Each number is 128 + 32 x the weight over its row's rms, rounded and kept within 0 to 255. Layers, rows and columns count from 0. The size above them is the row's rms in percent of the matrix's.

# layer 10 attention output (transposed), 768x768, rms 0.0156, rows 275-327, columns 704-767
size [ 92 101  98  99  95 104  95  95  99  99 103 101  96 102 100  95 101 100 102  99  89 103 103 102  94  98  98  99 102 104  98 110 103 100 103 105  95 103 100 101 101  98  94  99  99  95  99  98  99  94  99 105 102]
[[116 159 110  92 138  92  83 135 119 135 124 133 118 118 120  93 111  96 116 183 144 130 102 153 179 106 152 123 125 131 169  96 101 140  93 129 141  87 152 139 131 112 188 124 152 117 168 133 146 120  91  99 110 138 104 115  69 211 109  87 134 140 128 155]
 [ 63 159  40 185 105 101 170 138 161 126 129 112  83  58 124 157 103 119 167 135 131 136 140 147 150 136  51  98 116 132 130 106  94 130 120 116 133  82 120 137 121 141  76 136 146 120 154 131 205 149 160 129 130 125 153  90  62 141 135 148 112 147 100 166]
 [134 122  82 126 117 171  72  89 118 103 162 116 148 135 138 107 104 141 148 162 143 149 105 130 176 119  82 116 118 121 101 172  42 106 132 183 143 126 103  86 119 163 118 131 136 104 144  89  82 157 115 125 125 161 111 122 160  95 140 172 140 107 107 149]
 [100  84 126 112 112 126 152 170 144 117 153 145  93 154 163  84  95 134 131  92 155 101 119  91 163 161 138 114 144 117 105 175 105 143 133  94 128 125 127 157 123  68 109 131  81 134 168 103  58 133 132 143 160 135 112 142 155 135 129 116  90 110  72 155]
 [115 162 148 137  62 141 144  90 141  94 151 100 132 162 132 173 124  63 105 127 127  62 157 109 121 164 149 116 161 120 143  70 167  97 150 127 125 113  68 170 155  78 148 122 152 107 120 122 143 140 106 157  98 108  80  93  76 117 152 153 105 117 141  95]
 [ 96 165 158 167 116 165 156 187 123 136  64 156 109  77 145 149 147  96 126 143 113 119 134 115 125 160 165 152 119 121 134 160 148 122 121 131 173 153  87 187 143  51  96 105 140 112 120  96  96 137 120  71  70 195 133 119 117 182 124 135 156  73 154 104]
 [126 128 172 134  77 124 107 112 129  97 134 161 121 166 124 125 173  71  86  78 148 129 125 139 117 124 156 161 122 154 118 213  93 138  88 125 148 122 121 107  83 123 105  89  82  92  95  91 129 111  85 151  97 177  75 137 100 157 153  93 108 118 126  96]
 [151 163 119  90 106 104 128 163  96 180 152 107 185 132 149 140 159 130 113 107 108 198 142 135 118 130 101  83 151 166  78  79 158 161 131 124 131 124 113 140 121  69  79 169  98 126 121 162 142 138 152  87 150  70  95  73  98 103 210 101 123  88 125 147]
 [139 116 129 115 191 122 160  88  80  95 110 184 100  94 114 126 138 146 133 134 135 143  31 144 121 127 169 122 139 117 118  80  78 161 127 114 185 187 148 205  99 159  99  98 180 192 166 117 180 159 110 103 106 113 126 168  90  90 105 109 115 127 124 141]
 [127 118 121  86 125  86 189 201  94 127 129 151 173  91 172 157 105 112 137 141 151 100 141 107 158 136 100  92 114 101 117 114 174 169 125 119 122 179 110 132 154 101 140 117 127 133 114  81  89 112 116 196 125 151 145  91 168  81  86 106 130 118  81 166]
 [ 86 130 212 159 175 127 137 166 113 116 129 127  58  52 127 154  88  59 129 126  98 131 195 171 162  96 142 124 162 125 158 113  79 164 126 150 121  50 126 126 131 118 153 100 168 128 153 120 170 158 137  88 173 167 131  92 121 153 153 155 123 139 126 162]
 [148  63 162 142 164 135  87 108 135 131 109  80 117 110 188 135 200 151 127 106  60 119 116 129  90 106 105 168 114 115 178 149  91 133 183 167 107 153 141 129 173 166 135 136 119 164 157 114  84 176 143 116 136 155 132 110 150  75 162 116 115 154  72 170]
 [136 129 133 145 175 126 167 131  67 178 121 120 132 103 174 116 146 145 115 115 158 156 125 142 129 139  59 140  49 104 102 188 153 177 118 127 111  95 155 150 182 120  96 166 163 149 159 151 116 157 117 135 165 162 124 166 129 173 126 136  94 129  86 152]
 [162 185 118 131 175 159 138  68 133 136 176 141  94 152  74 107  85 125 175 126  94 115  73  95 155 138 120 133 131  74 123 131  75  78 109 150 146 107 124 140  81 139 109  99 102 134 184  97 149  99 111  38 199  92 126 187 118 145  67 180 117 140 163 163]
 [172 111 108 143 127 169 129 139 143 119 147  91 131 138  88 163 175  88 151 159 110 178 131  65 106 183  89 117  81 142 139 136 180  67 164 165  96  88 116 104  89 199 120 158  87 143 104 154 170 193 149 135 143 120 158 147 101 172 215 148 107 124  78  76]
 [100 154 159 111 106 167 153 126 105 114 128 149 144 102 134 122  86  74 131 121 214  73 132 114 132 125 162  64 135 131  79 134 102 100 103 101 138 159 171 105 101 100 126 131  91  97 110 140 141 112  90 127 145 153  94 130 199  71  99  66  66 132 142 150]
 [160 111 105 155 107 173 167 185 178 132 162  62 107 112 120 181  96 106 129 164 123 163 163 135 118 156 103  75  49 117 111 154 104 121 118 124 128 106 115 118 123 126 107 111 115 144 131 163  78 118 151  96 123  43 178  42 184 156 158 149  88 141 167 117]
 [ 99 138 109 118  96 153 156 106 131 124 120 133  94  98 130 167 120 116 127 124 153 162 111 123 176 117  90  79  96  97 111 185  89 138 110 139 153  94 196  90 116 143  70 150 134 126  97 122 138 181 101 167 129 152 154 194 105 168 152 112  77 114  36 130]
 [179 142 162  98 132 160 117 141  96 120  93 141 233  98  83  94  93 143 114 154 116 126  98 172 127 119 180 147 128 105 192 140 113 151 150 203 144 141 134 120  45 154 158  98  84 164 152 121 157 148 108  98 120 129 125 135 113 106  94 164 167  76 201 133]
 [162  62  85  79 194 119 144 140 105 121 104 126 124 198 146 101 147 165 125 129 161 195  75  99 139 165  77 180  81 126 115 158 125 107 161  84 145 145 109 159 101 101 115 166 108 163 135 164 116 131 114 142 126 113 169 158 176  66 157 135 123 116 117 128]
 [155 130 164 119 135 131 116 116 137 112 115 150 133 131 105 137 165  75 164 139  69  83  65 102 137  86  76 111 138 152 151 155 129 119 146 133 135 153  92 124 136 157 134 148 163 158 154 156 175 126 128 123 157 143 141 170 104 151 124 172 115 157 135 167]
 [ 74 174  94 159  80  83 109  94 113 168 129 124 108  98 114 123 132 131 124 158 104 160 153 111 130 125 129 142 102 147 170  87 121 152 108 108 177 157  97  88 106  97 188 107 102 132 156 105 116 109 100  96 149 149 120 164 127 105 136  79 127 153 101  62]
 [ 94  73 151 149 122 104 127 137 123  95 147 140  86  80 153 117  99 184 142 106 180 127 156 116 145 105 149 113 125  74 114 112 158 120 164 175  80 143 132 179 121 137  71 105 154 177  93 236 196 118 169 154 134 104 158 179 175 140  77 145 131 134 132 165]
 [166  65 165 171  94 177 163  90 152  86 129 162 134 157 147 130 155  92 187 134 127  96 170  87 166 135 126 189 138 124 135 141 152 136 168 176 108 116  79 131 200 145 152  90  74 156  71  69 114 118 119 158  79  88  72 128 103 105 125 166  99 135 126 108]
 [145 198 132 115 161 160  86 183 159 111 124 126  87 187 119 100 112 146 135 117 157  80 190 199 164 135 118 160 144 150 158 128 193 123 138 128  94  99  60 198 170 142 122 126 101 151 128 139  78 100 114  92 153 110 117 123 228 133  91 139 163 145 129 140]
 [162  88 181 190 123 110 116 128  77 137 177 117 191 149  87 138 137  82 136  91 101 108 156  92 118 132 127 130 185 166 136 108 124 188 148 159  89 145  49 101 127 191 136 112 136 112  80 126 129 154 158 142  74 134 150 124  99 125 184 121 118 120 142 146]
 [145 140  82 148 115 102 101  89 136 176 162 145 133 192 137 152 135 101 190  96 120  64 169 118  95 141 125  60 136 173 190  69 149  84 138 108 161 163 165 153 106 143 169 104 117  72 137 181  90 132 130 128 140  63  97  92 157  96 131 119 106 120 125  79]
 [111 135 123 136 105 134 110 146 133 137 176 174 109 138 149  91 129 105  93 143 149 145 183 101 177  93 178 171 160 143  95 186  93 115 102 111 107 146 134 132 147 130 125 165 137  80 126 154 138 106  70  98  66  88 111  82 167 127 140 160 177 110 147 143]
 [ 89 130 114 109 112 168 139 185 158  81 141 128 104 163 153 137 185 106 153 171 163  85 231  30 157 100 145  99  44 158 129  79 182 163 168 136 101 117 168 103 136  63  86 101 101 141 157 140 154 165 138  81 137  89 131  76 168 107 201 158 118 148 106  74]
 [133 120 129 201 105  98 136 122 147 114 153 103 166 184 109 126 165 112 178 106 176 129 188 138 153 137  72 157 120 178 155  93 202  81  72 121 137 133  93 100 150 129 150 101 139 140  89 205 112  79 115 135  90  83  90  81  78 131 151 119 157 122 147  79]
 [ 73 115 125 131 147 114 133 117 134 130 149 102 123 111 116 140 115  82 138 119  78 113 145 108 125 174 209 168 158 111 120 153  48 126 161  88 149 133 142 116  73 177 153 114 179  89 147  96 110 115 113 150 109 144 106  81 114 162 170 141 123 133 161 142]
 [ 98 123  83  72 170 141 153  97  82  87 128 166 162  85 154  48  68 133 120 100 162  70 115  60 162 116 112  97 126 111  98 154 151 162 147 124 191 201 106 118 138  92 116 116 159  64 148 144 172 166 162 135 165 166 143 173  98 157 139 159 164 134 130 126]
 [169 194 126 183 103 146  64  74 132 151 128  94 111 112  93 176 149 108 119 131  89 118 109 155  98 172 199 243 153 100 124 160 105  86  94 107 125  81 116 156 114 140 147 165 119  81 114 134 139 132  85 141 112 122 135 150  81 141 164 152 147 150 111 134]
 [107  98 183 119 153 130 162 106  81 140 119 123 204 142 137  72 178 126 149 169  88 143 112 136 129  97 113 107 136 214  78 101 128 131 117 129 132 151 145  80 125  95 103 155 164  89  85  19 121 127 123 111  90 153 117 130 132  88 118 136 152 130 143 112]
 [198 105 120 171  97 135 140 125 123 127 142 159  87 117  91 129 113 144 141  98 159 192  95 131 101 113  79 107 114 186 162 142  85 141 147 171 117 129 107 106 134  86  64  89  75 109 118 138 173 129 130 184 161 139 145 100 138 132 204  66  98 155 101 136]
 [ 81 128 161 133 115 151 156 241 179 115 128 120 122  65 119 104 129 122 115 184 158 114 130 154 114 128 154  91 138 133 143  74 143 123  89 128 169 140 146 170 108  48  68  91 161 134 217 198 125  91 116  67 127  90 121 102 153 175 101 160 171 132 179 132]
 [116 149 149 113 148 163 154 168  96 101 145 111 140 106 125 137 147 117 135 141 137  72 164  90 114 114 194 158 142 136 167  85 169  74 145 147 156 111 122 200 144  98  95 137 165 112 155 185 144 154 142  97 113 139 109  93 132 140 135 153 124 167 143 163]
 [105  79 156  98 135 129 142 138  82 133 110 174 112  75 131 104 143 144 155  85 137  95 111 140 113 158 185 111 124 130  98 139 176 102 169 126 159 223 152 175 141 122 112  98  71 157  62 133 190 130 171 144  99  66  95 184 154 108  93  97 186  91 149 107]
 [136 169 106 133  89 119  70 123 136 139 140 119 136 114  88 161 119 111 151 140 144  77  66 144 122 202  99 152 160 147  95 144  73 131 121  49 134 149  60 151  96 100 164 116  95 143 125 177 157 122  92 121 143 180 107 136 173 160 124 131  62  93 182 128]
 [ 66 191 123 120 148 167 184 118  95 130 119  95  97 137 145 131 156 164 127 120 103 113 135 152 137 171 133 151 133 177 138  97 149 181 129 137  98 186  50 141 126 140 119 128 145  75 129 100 158 117 157 100 129 149 143 114 177  61 107  84 139 142 140 166]
 [144 144  58  77 191 121 139 131 134 131 164 156 137 146 127 109  99 212 106 142 127 140 111 148 128 129  88 119  68 140 147 141 106 101  61 148 163 152 168 136 129 145 120  90  68  68 178 143 138  69 126  96 152  76 103 116 143 125 125 156 135 137 168 102]
 [114 145  96 135 141 137 158 143 107 122 148  89 158  97 125 157 136  89  76 143 204 157 175 126 109 154 115 130 156  97 131 108 215 157 136 126  96 150 142  67  87 148 158 116 170 204  90 188  91 105 153 178  93  78 104  80 162  94 189  70 127 141 131 184]
 [163 153 113 161 138 112 163 117 138  69 101 157  41  94 157 115  70 144  52 123 169 138 134 118 152  68 152 145 117 116 109 149  75 138 106 170 179 133 168 144 186 107 121 144 119  87 124 122 134 144  81 127 109 146 182 102  72 156  78 136 123 130 122 130]
 [157 166 131 147 116 105  84 116 176 128  88 135 149 100 121 135 166  61 118  91  72  86 173 172 137 140 132 195 158 115 128 103 126 130 161 138 148 108  76 170 135 119 192 138 151 158 141 133 172 160  71 118  47 113 112 124 149 110 161 224  88 114 190 102]
 [166 106 123  69 135 143 125 148 140 122 119 173 106  94 155 158  90 161 150 119 139 149 119 104 162  70  97 167  79  90  98 131  38 175 130 177 100 136 167  97 200 128 110 133 112 135 138 115 109 138 115  96 178 120 190 151 186 105 104 151 110 114 139 189]
 [ 98 157  69 130 165  87 119 130 134 174 143  86 116  49 132  91  89 179  85 181 141 123 144 159 129 126 154 106  68  97 163 151 129 202 111 104 184 157 173  98  84  83  90  95 123 119 148 177 160  76 123 169 159 100 101 135 131 133 105 154 147  93  98 183]
 [122 138  97 114 120 144 106  65 205  95 130 147 147 107  96 126 140 118 105 148 139 132 139 126 123  91 105  94 121 144 172 146 136 149 150 136 171  87 171  62 102 109  86 119 149 139 146 157 110 115 111 166 182 170 124 128 147  64 181 118  98 124 157 117]
 [144  89 110 165 135 155 125  68 113 155 125  99 106 106  96 134 142 151 183 114 162 207  55 137 112 159 140 169 115 111  72 144 150  73 123 193  61 124 124  69  92 162 101 156 139 154 125  96 139  99 142 159 149 117 116 125  79 182 119  95 102 175 136 135]
 [153 130 169  73 152 175 118 154 143 140 104 156  92 211 133 112 202 127 163 151 113  95 110 104 155  88 116 157 100 142  85  75 128  67 151 135 129  67 113 167 158  98 112 184 126 150 177 126 136 146 101  41 163 128 108 151 131 196 100 174 117 142 175 113]
 [105 152 138 139 149 143 125  28 122 108 151 164 114 157 128 118 139 111 108 130 138  51 128 150 137 142 137 140 181 134 156  71 114 107 168 124 145 175 146 123 120 128 193  61 188 103 156 105  88 104 129  62 141 143 116 149 102  54  53 125 119  62 146 125]
 [163 149 108 117 100  93 117 154 137 170 107 121  95 184 126 188 140 141 112 134 148 141 215 148 117  98  84 118 170 134 121  67 161 114 123 137 107 128 142 142 182 112 159 145 145 103 154 216  63  96 121 101  89 123 146 142  80 110  92 140  59  69 133 140]
 [148  39 126  93 134 151 113 178  96 151 191 180 154 132 144  81 183  39 152  59 149 152 132  69 146 140 103 164 119 210  84 117 113 157 157 116 130 191 135 130 171  30  69 188 105  62 100  81  56 133 141 114  86 148 126  90 140  88 188 155  99 124 120 134]
 [134 205 168  89 146 127 118 115 147 144  97 108 112 125 143 157  83 114 114 114  72  84 160 173 125 111 108  61 168  77  93 122  71 146 173  87 139  80 110 133  74 132 151 129 151 182 165 167 167 171  88 150 143 125 114 187 208 143 120 105 121 159 161 166]]
# layer 10 attention value, 768x768, rms 0.0172, rows 276-327, columns 704-767
size [ 99  99  99  97 103  97  93 101  97 102  99 100 102 100  95 102 100 101  96  92 100 100 101  94  96  98  99 100 103 101 107 100 101 103 104  98 106 100 100 101  99  94  97  98  94 100  99 100  96 100 103 103]
[[ 99 173  85 172 132 167 170 146 142  86 149 117 145  93 126 132 109 197  94 108 166 125 121 153 100 153 101 109 132 101 159 201 103 111 157 106 134 121 119 113 191 144 119 115  73 152 180 146 168 155  99 124 168 177  76 131  75 124 166 106  66  88 181 145]
 [ 95 147 127  90 153 183 113 153 173  89 101 118 124 107 116 162 141 119  83 158 140 141 109 166 140  73 143 116 124 137 114 112  85 117 124 111 145 180 139 110 135  63  87 159  91 101 162 169 137  48  99 143  66  98 137 155 141 142 124 159 127 134 102 159]
 [163 146 112 121  77 102 127 111  95 143 105 150  95 143 176 125 130 140 145  89 111  89 106 121 141  76 168 164 141  94 161 125 119 171 160 179  76  97 150 103  78  95 148  80  84 112 152 188 133  87 105 136 128 111 138  88 239 156 165 122  89  60 170 111]
 [160  75 123 149 158 125 133 156 122 117 112 100 226 133 122 141  95 100 150 106 147 180  88 110 117  69 131 157 104 186 191 157 140  86 167 143 138 174 134 152 121 122 108 118 151 103 147 133 145 112 114 128 119 144 128 118 110 129 111  41 156 180 132  70]
 [156  73  98 139 115  95 139  72 157 202 105  89 114 122 122 165 119  71 127 134 130 142 139 132 152 102 129 117  76 139 112 174 143 123 100 137 110 156 162 159 125 144 119 185 106  74 101 108 141 122 126  67  69 164 151 188 134 153 142 170 136  85 111 125]
 [161 129  95  97 156  98 136 134 165 110 167  93  68 108 138 126 196 102  87  78 101 149 127 144 142 130 153 142 175 159 108  96 144 175 139 150  90 136 119 140 146 140 145 121 195 145  68 115 108 183 117 137 143  91 102  90 122 116 173 144 105 189 128 175]
 [179  98 159 168 169  49 147  91 113  90 168 117  77 107 114 132  98 132 141 148 127 163 175 122 136 119 174 140 185 121 166  80 157 170  89  64  83 100  69 181 135  78 112 111  87 135 146 181 109 175 142 128 172  96 150 133 142 110 109 127  80 127 148 103]
 [ 82  62  55  95 108 112 119 112 130 128  66 138  66 126 157  98 176 145 125 154  85 157 103 141 121 159 116  92 133 119  77 130 127 132 101 160 127 136 121 166 105 109 144 130 128 146 185 125  97 101 150 116 113 123 131 128  49  49 149 113 111 156 185 108]
 [141 126 100 146 149 148 136 177  68 144 137 164 113 112 148 166  81  96 162  99 148 155 112 168  82 129 147  87 167 187 111  77 160 130 151 178 100 132 127 114 164 171 121 161 156 162 162 162 156 132 107  92 100 128 117 138 101 141 160 116  88  80  91 195]
 [121 159 155 117  98  82 165 124 139 181 124 116 139 100 151 131 105  88  68  82 139 134 116  85 112 102  71 191 158 144 181 112 108 114  89  71 102  86 142  98 154 149 155 116 132  82 133 118 145 172 124 119 193 178 167 129 222  88  74 121 121 116 140 189]
 [154 162 132 120 100 118 144 141 142 109  61  98 132 164 153  48  83 101 129 101 163 164 115  89  85  69 117 138  90  87  77 145 106  65 138  65 114  91 166 104 157 114 131 143 116 158 136 157 152  88 104 138  98 116 133 103 164 101 100 134  98  77  91 127]
 [ 89 112 147 134 107 135  99  71 172  61 112 137  99 103 119 108 132 167  89 119 213 172  96  52  37 116 119 127 105 114 122 116 180  73 114  54 139 176 138  64 112 112 146 132  98  68 201 118 137  52 106  85 164 145 120 117 130 140 127 135 107 104 102 118]
 [ 77 150 108 169  99 173 117 114 111 111  89 105 109 152  96 195  89 115  97 151  57 126 132 140 160 173  85 181 132 146 172 166 132 170 164  99 141 135 149 174 107  59 135 131 113 100  64  97 123 117 156 152 130 171 103 123  79 126 132  79 116 125  94 138]
 [157  99 156 128 136 137 147  97 140 100  84 119 185 134 142 200 128 145 100 147 104 161 144 120 190 163 156  69 100  59 128 135 160 123  84  87 119 133 143 140 127 106 184 155 104 145 129 155 113 130 157 154 221 108 138 110 116 186 101 122 106 126  81 106]
 [109  77  99 145 149  99 128 144 117 152 155 105  88 142 137  93 184 120 169 159 105 100 124 152  99 150 146  61 173 118 144 105 154 149 127 113 174 159 150 172 126 187 124  93 119 171  57  55 122 166 166  96 124 104 134  63 118 156 131 108 142 167 203 116]
 [118 130 215 228 116 101 134 133 106 140 163 130 185 151 109 100 153 109 148 116  26 127  97 150 183 146 156 143  98 133 132 162 132 142 117  87 161 124 121 160 126 151  74 182 156 147 157 127 173 122 153 197 108 100  70 169 153 155 143 146 134 103 102 147]
 [116 108 104 175 108 103 114  80 140  98 145  91 162  94 141 155 180 179 110  86 106 122 101 141 162  90  90 132 127 131 156 127 123  95 102 111 160 118 151 110 120  83 113 101 148  48 114  87 134  93 122 139 179  88  84 119 117 162  89 194  75 152 141 116]
 [133 147 145 101 128 131 103 110 104 135 136 145 125 109 104 134 186 160 141 133 130 145  86 145 143 187 103 130 137 126 154 161 100 122  78 136 120 114  97  81  79 176 113 171  73 145 106 130 137  98 157 106  76 146 110 163 105 158 163 106 143 103 106 148]
 [170 141 173  99 125 166 134  92  84  91 153 150 102 142 151 109 135 112 148 134 145  74 123 137 142 140 122 108  78 145 164 126 136 148 148 101  66 107 108 127 140 141  99  95 111  92 165 161 149  91 120 103 203 128 100 132 126  98 202 124  57 119 125  89]
 [136 111 105 146 134 140 178 120 115  91 116 104 171  83 145 105 111 128  94 132 140 162 161 118 138 170 105  89 114  76 143 130 152 112 161 144 168 121 129 114 158  54 149 112 152 118 121 120 108 181 112 110  70  79 158 163  90 181 126  80 176 153  74  95]
 [164 129 157  97 133 140 113 105  93 161  91 132  75 123  90 156 113  76 148 152  27 154 203 124 147 159 107  66 145  91 148 135  80 155 102  75 116 169 155 124 116 154 183 146  51 118 119 143 124 156  95 116 145 148  85 170 153 181 134 177 100 123  97 178]
 [ 98 103 144 136 118 171 185 141 168 141  49 135 179 144 181  82 126 183 129 133 113 124 106 114  99 164 132 126 175 150 191 172 137  82 176 194  97 135  93 102  66 161 157 130 176 141 141 118 103  76 129 157 144 145  94 107 191 149 104 123 123 180 101 165]
 [135  92 115 121  98 113 126 134 116  81 103  90 179 128 116 147 129  39 132 151 102 147  93 127 158 148 104 186 182 168 110 161  75 116 107 233 110 132 162 134 121 143 171  98 154 126  96 123 103  82 134 106 177 122 167  79 147 101 143  90  89 121 131 174]
 [174 120 124 144 105  93 196  83 158 132 202 159 170 159  90 141  87 159 115 127 172  88 151 145 162 120 173 159 135  96 136 166 170 123 189 120  80 127 101 154 122 158 167 110 116 110 120 120 122 142 112 164 114 108 185 155 226 144 128 111 158 115  85 126]
 [133  99 124 102 146 144 147 124 118 120 126 169 129 120 153  94 126 129  65 122  65 128 122 145 157 135 148 131 148 205 103 135 142 143 110  97  85 161  87 164  94 196 161 140 114 119  85 139 123  94 163 150 123  99 156 132  93  92 123 129  91 105 110 112]
 [110  90 149 125 115  75 105 178  98 104  96 117 153 147 105  97 141  40 164 126  98 134 134 180 147 120 149 176 151 209 100  86 120 135 108 147 138 140  99 150 126 119 114 117 112  83  91 128 162 138 131 181  98 126  87 162 196  57  68  90 153  98 153  78]
 [135 196 109  79 130 127 181 154 118 153  85 130 127  99 113 122 127  99 124 140 104 101 183 126  72 123 168 138 114 108 104 131 116  99 143  77 142  71 143 188 136 113 121 104 118  81 154 146 124  71 133 136  75 174 115 120 137 112  91 189 121 131 107  74]
 [146 156 126 120 129 112 147 120  91  78 105 130  95 117 123 177 161 154 188 107 131 158 152 119 115 160 153 134  91 106 190 110 198 117  96  87 138 152  75 111 115 159 162  87 158 113 146  97 134 135 140 119 145 123  61 109 154  71 136 125 188  89  80 141]
 [178  98 145 175 149 144 170 161 156  96 122  88 123 150 121 108 137 109 137 113 141 171 122 157 135  76 117 109  92 145 102 106 101  57  83 168 126 233 135 156  99 128 142 116 132 153  60 139 122 129 146 126 130 122 109 144 105 142 153 107 147 159 164 101]
 [ 75 135  86 113 136 132 116  86 159 124  86  98 112 162 138 107 139 108 119  77 151 121  98 152 149 118 144 139 111  95  80 142 109 126 121 175 106 142 153 124  98  98  94  96 141 135 117 136 105  75 159 182 157  92 144  88 176 118 122 148 126 145 131  81]
 [ 70  90  79 117 157 140 162 104 122 114 126 195 132  74 133 162 128 114 143 116 140 159 143 147 125  93 141 166  96 148 151  77 168 121  76 141 136 137 126  70 178 130 130 133 111  73  89 115 119 127 135 121  81 127 145 124  91 172 124 111 164 167 119 133]
 [197 151 133 112 138 172  73  80 121 182 111  87 131  86  82 145  82  81 121 122 154 109  98  99 169  84  84 140 133  86 175 147  88 153 169  97 114 132 136 131 130  67 142 133 174 142  97  92 135 141 139 149 129 169 161 168  58 109 137 115 115 139  78 159]
 [122 100 177 102 122 151 119 135 141 173 107 114 108 131 112  82 144 153 118 120 108 133 169 155 190  93 111  91 118 111 134  57  91 105  64 143 125 152 129 132 177 116  78 118 180 151 143 119 130 129 144  87 100 112 157 156  78 113 114 146 144 103 114 107]
 [149  80 161 114 168  91 181 116 160 112 203  93  81 158 155 114  96 120  88 152  99  72 113 101 162 170 146 147 156 138 187 104 145 160 194 128 133 106 114 114 171 153 159 146 119 125 124 174 125 133 117 174 157 119 145 158 101 136 122 137  49  73 171 140]
 [127  93 153 141 138  75 166 134 127 171 121 147 168 170 128 149 208 184 123 118 182 109 119  89  75 154 138 124 136 161 163 124 179  88 125 131  63 101  75 145  60 166 145 159 138 110 203 112 156  62 147 163  66 112  50 144 171 123 167 115 142 159 124 149]
 [ 95  86 183 185 111  82 143  75 127 196 139 143  94 151 111 163 129 151 139 151 148 107 163  87 138 169 135  67 145 129 106 140 179 111 126  81 115 123  92 152  97 120 118 110 174  83 157 110 148  85 143 112  53 138 132  98 163 125 116 146 241 119 125  99]
 [151  99  97  91  93  76 114 128  99 192 131 156 183 100 161 116 145 113 203 134 182 101  73 159 109 183  88 116 166 128 123 159 163 122  90 147 143 127 118 130  95 153 116 127 152 154 120 109 139 145 168  88  89 138 167 104 106  79 144  68 108 159 128 160]
 [149 109  97  97 132 117 123 154 146 175 148  85 139  90 136  76  64 103 107 163  99 151  77 128 155 147 138 170 191 120 174 151 128 179 152 114 127 154 110 106  99 136 125 157 132  99  71 173 145 233 132 170 144  75 181 151  88 103 130 124 136 205 173 128]
 [108 141 148 112 109 162 156 117 133 150 150 117 106 141 110 145 109 160 174 140 126 126 112 125  98 152 126 107 113  81  97 122 163  67 109  82 171 124 148 107 160 174 155 143 134 140  97  74 154 182 121 116 113 110 102 141 156 106 112 191 129  76 121 160]
 [117 139 116  85 110 175 140 126 128 123 128 167  58  98 138 106  94 179 191 149 111 109 124 119  92 154 167 161  99  83 195 116 118 156 140 110 166 124 135  97 161 134  59  85  90  88 124 140 143  98 116  98 118 163 104  98 103  57 170 136 146 144 157 117]
 [129 148 122 125 144 136  91 105 147 200 116 114 160  76  95  80 117 108 146 144 187 181 112 162 109 142 106  70 106 118  88  81 111  84 167  70 136 107 134 190 161 127 116 110 148 209 149 161 116 184 142 145 110 140 120  88 150 116 123 134 172 134 117 117]
 [111 136 111 120 128 157 137  82 132 128 170  97 149  86 155 138  93 119 104 118 124 157 158 184 143 133 156 120 155 114 165 153  73 125 104 120  60  82 144 108 123 142 108 157  84 178 157  98 113 127 114 130 110 136 101 101 126 167 140 136 166 166 170 135]
 [145 136  29 114 121 155 114  85  99  71  84  68 140 131  88 102  79  98  88 112  94  97 137  98 146  82  94 141 142 107 181  90 145 128 113 101  84 138 136 186 175 138 188 158  53 114 179 149 144 134 143  93 146 156 135 130  93 140 123 108 120 124  52 127]
 [164 140 124 132 171 178 122 169 141  63 167 156 109  81 173 162  90 124 130 134  94  84  95 126 142 125 125 121 119 132 148 145 100 158  95 129 169 176 134  58 125 138 138 165 158 202 168 166 152 161 107 133 107 163 111 158 167  99 163 146  98 104  90 171]
 [ 81 168 192 125 157 166 177  93 121 157 118 143 100  69 139 138 116  81 111 159 136 143  96 104 137 195 144 102 100  89 131  82 122 127  62 110 115  79  99  77 118 175  85 157 101  88  54 115 161 154 135 133 116 140 114 104 100  96 102 181 154 204 167 143]
 [ 80 171 125 174 142 146 146 131 108 161 138 192 111 149  93 134 130  80  75 135 119  92 146 147 120 121 107 128 114  92 128 134 116 130 105 158 156 142  94 101 164 124  93  67  95 153  62 136 152 120 118  89 135 147 133 102 110 112 120 124 126 211 119 111]
 [105 120 115 196 188 113  79 110 123 113 101  91 147 155 112 147 108 136  80 127 127 100 135 113 121 148 129  77 160 111 117 153  91 123 104 133 126 143 151 110 161 163 168 175 202 185 120 126 107  74 131  98 136 102 105 208 139 120 139 161 107 163 129  95]
 [136  97 138 152 102 137 174 106 163  72  70 135 133 161  95 196 105 150 184 140 140 150 170 109 150 111 110 183 121 121 178  90 120 184  70 142 138 151 150 155 147  48 152 132 149 142 147 172 108 138  94  75 159 163 104 131 194 117  92 119 127 129 161 111]
 [131 128 126  98 143 116 143 118  79 153 147 190 125 155 108 105 117  94 123 134 128 110 166 143 106  90 131 141 155 126 122  88 127  99 122 150 137 191 115 113 205 102 165 105  62 196 138 104 173  73 103 159  62 103  94 145 143  76  85  95 130 118 188  58]
 [150 129 108 179 115 109 118 132 141  79 118 162 209 142 132 104 101 127 120 145 111 151 163 145 150 140 150 142 167 147  90 127 101  53 137 153 134 127 113 131 118 108 194 134 101 131 138 142 148 187 120 144 136 113  57 119 104 174 100 106 118  80 134  93]
 [123 127 154 141  93 146 188 158 113 103 163 145 115 151 136 151 123  42 169  96  86 120 146 136 124  57 163 181  86 166  97  73 109  84  91 120  89 140  98 148 133 121 126 140 195 139 101 178 104  79 141  98  96 166 136  76  80 113  89 152  95 109 181 166]
 [153 109 109 128 128  90 154 166 157 116 125 127 123  92  93 173  87 145  67 162 154 157  99 110 163 166 127 107 186 167 132 127 167 155 188 134 126  94 138 136  75 158 154 140 139 148 193 194 131 225 124 119 129 167 150 131 196 105 109 107 153 147  39 136]]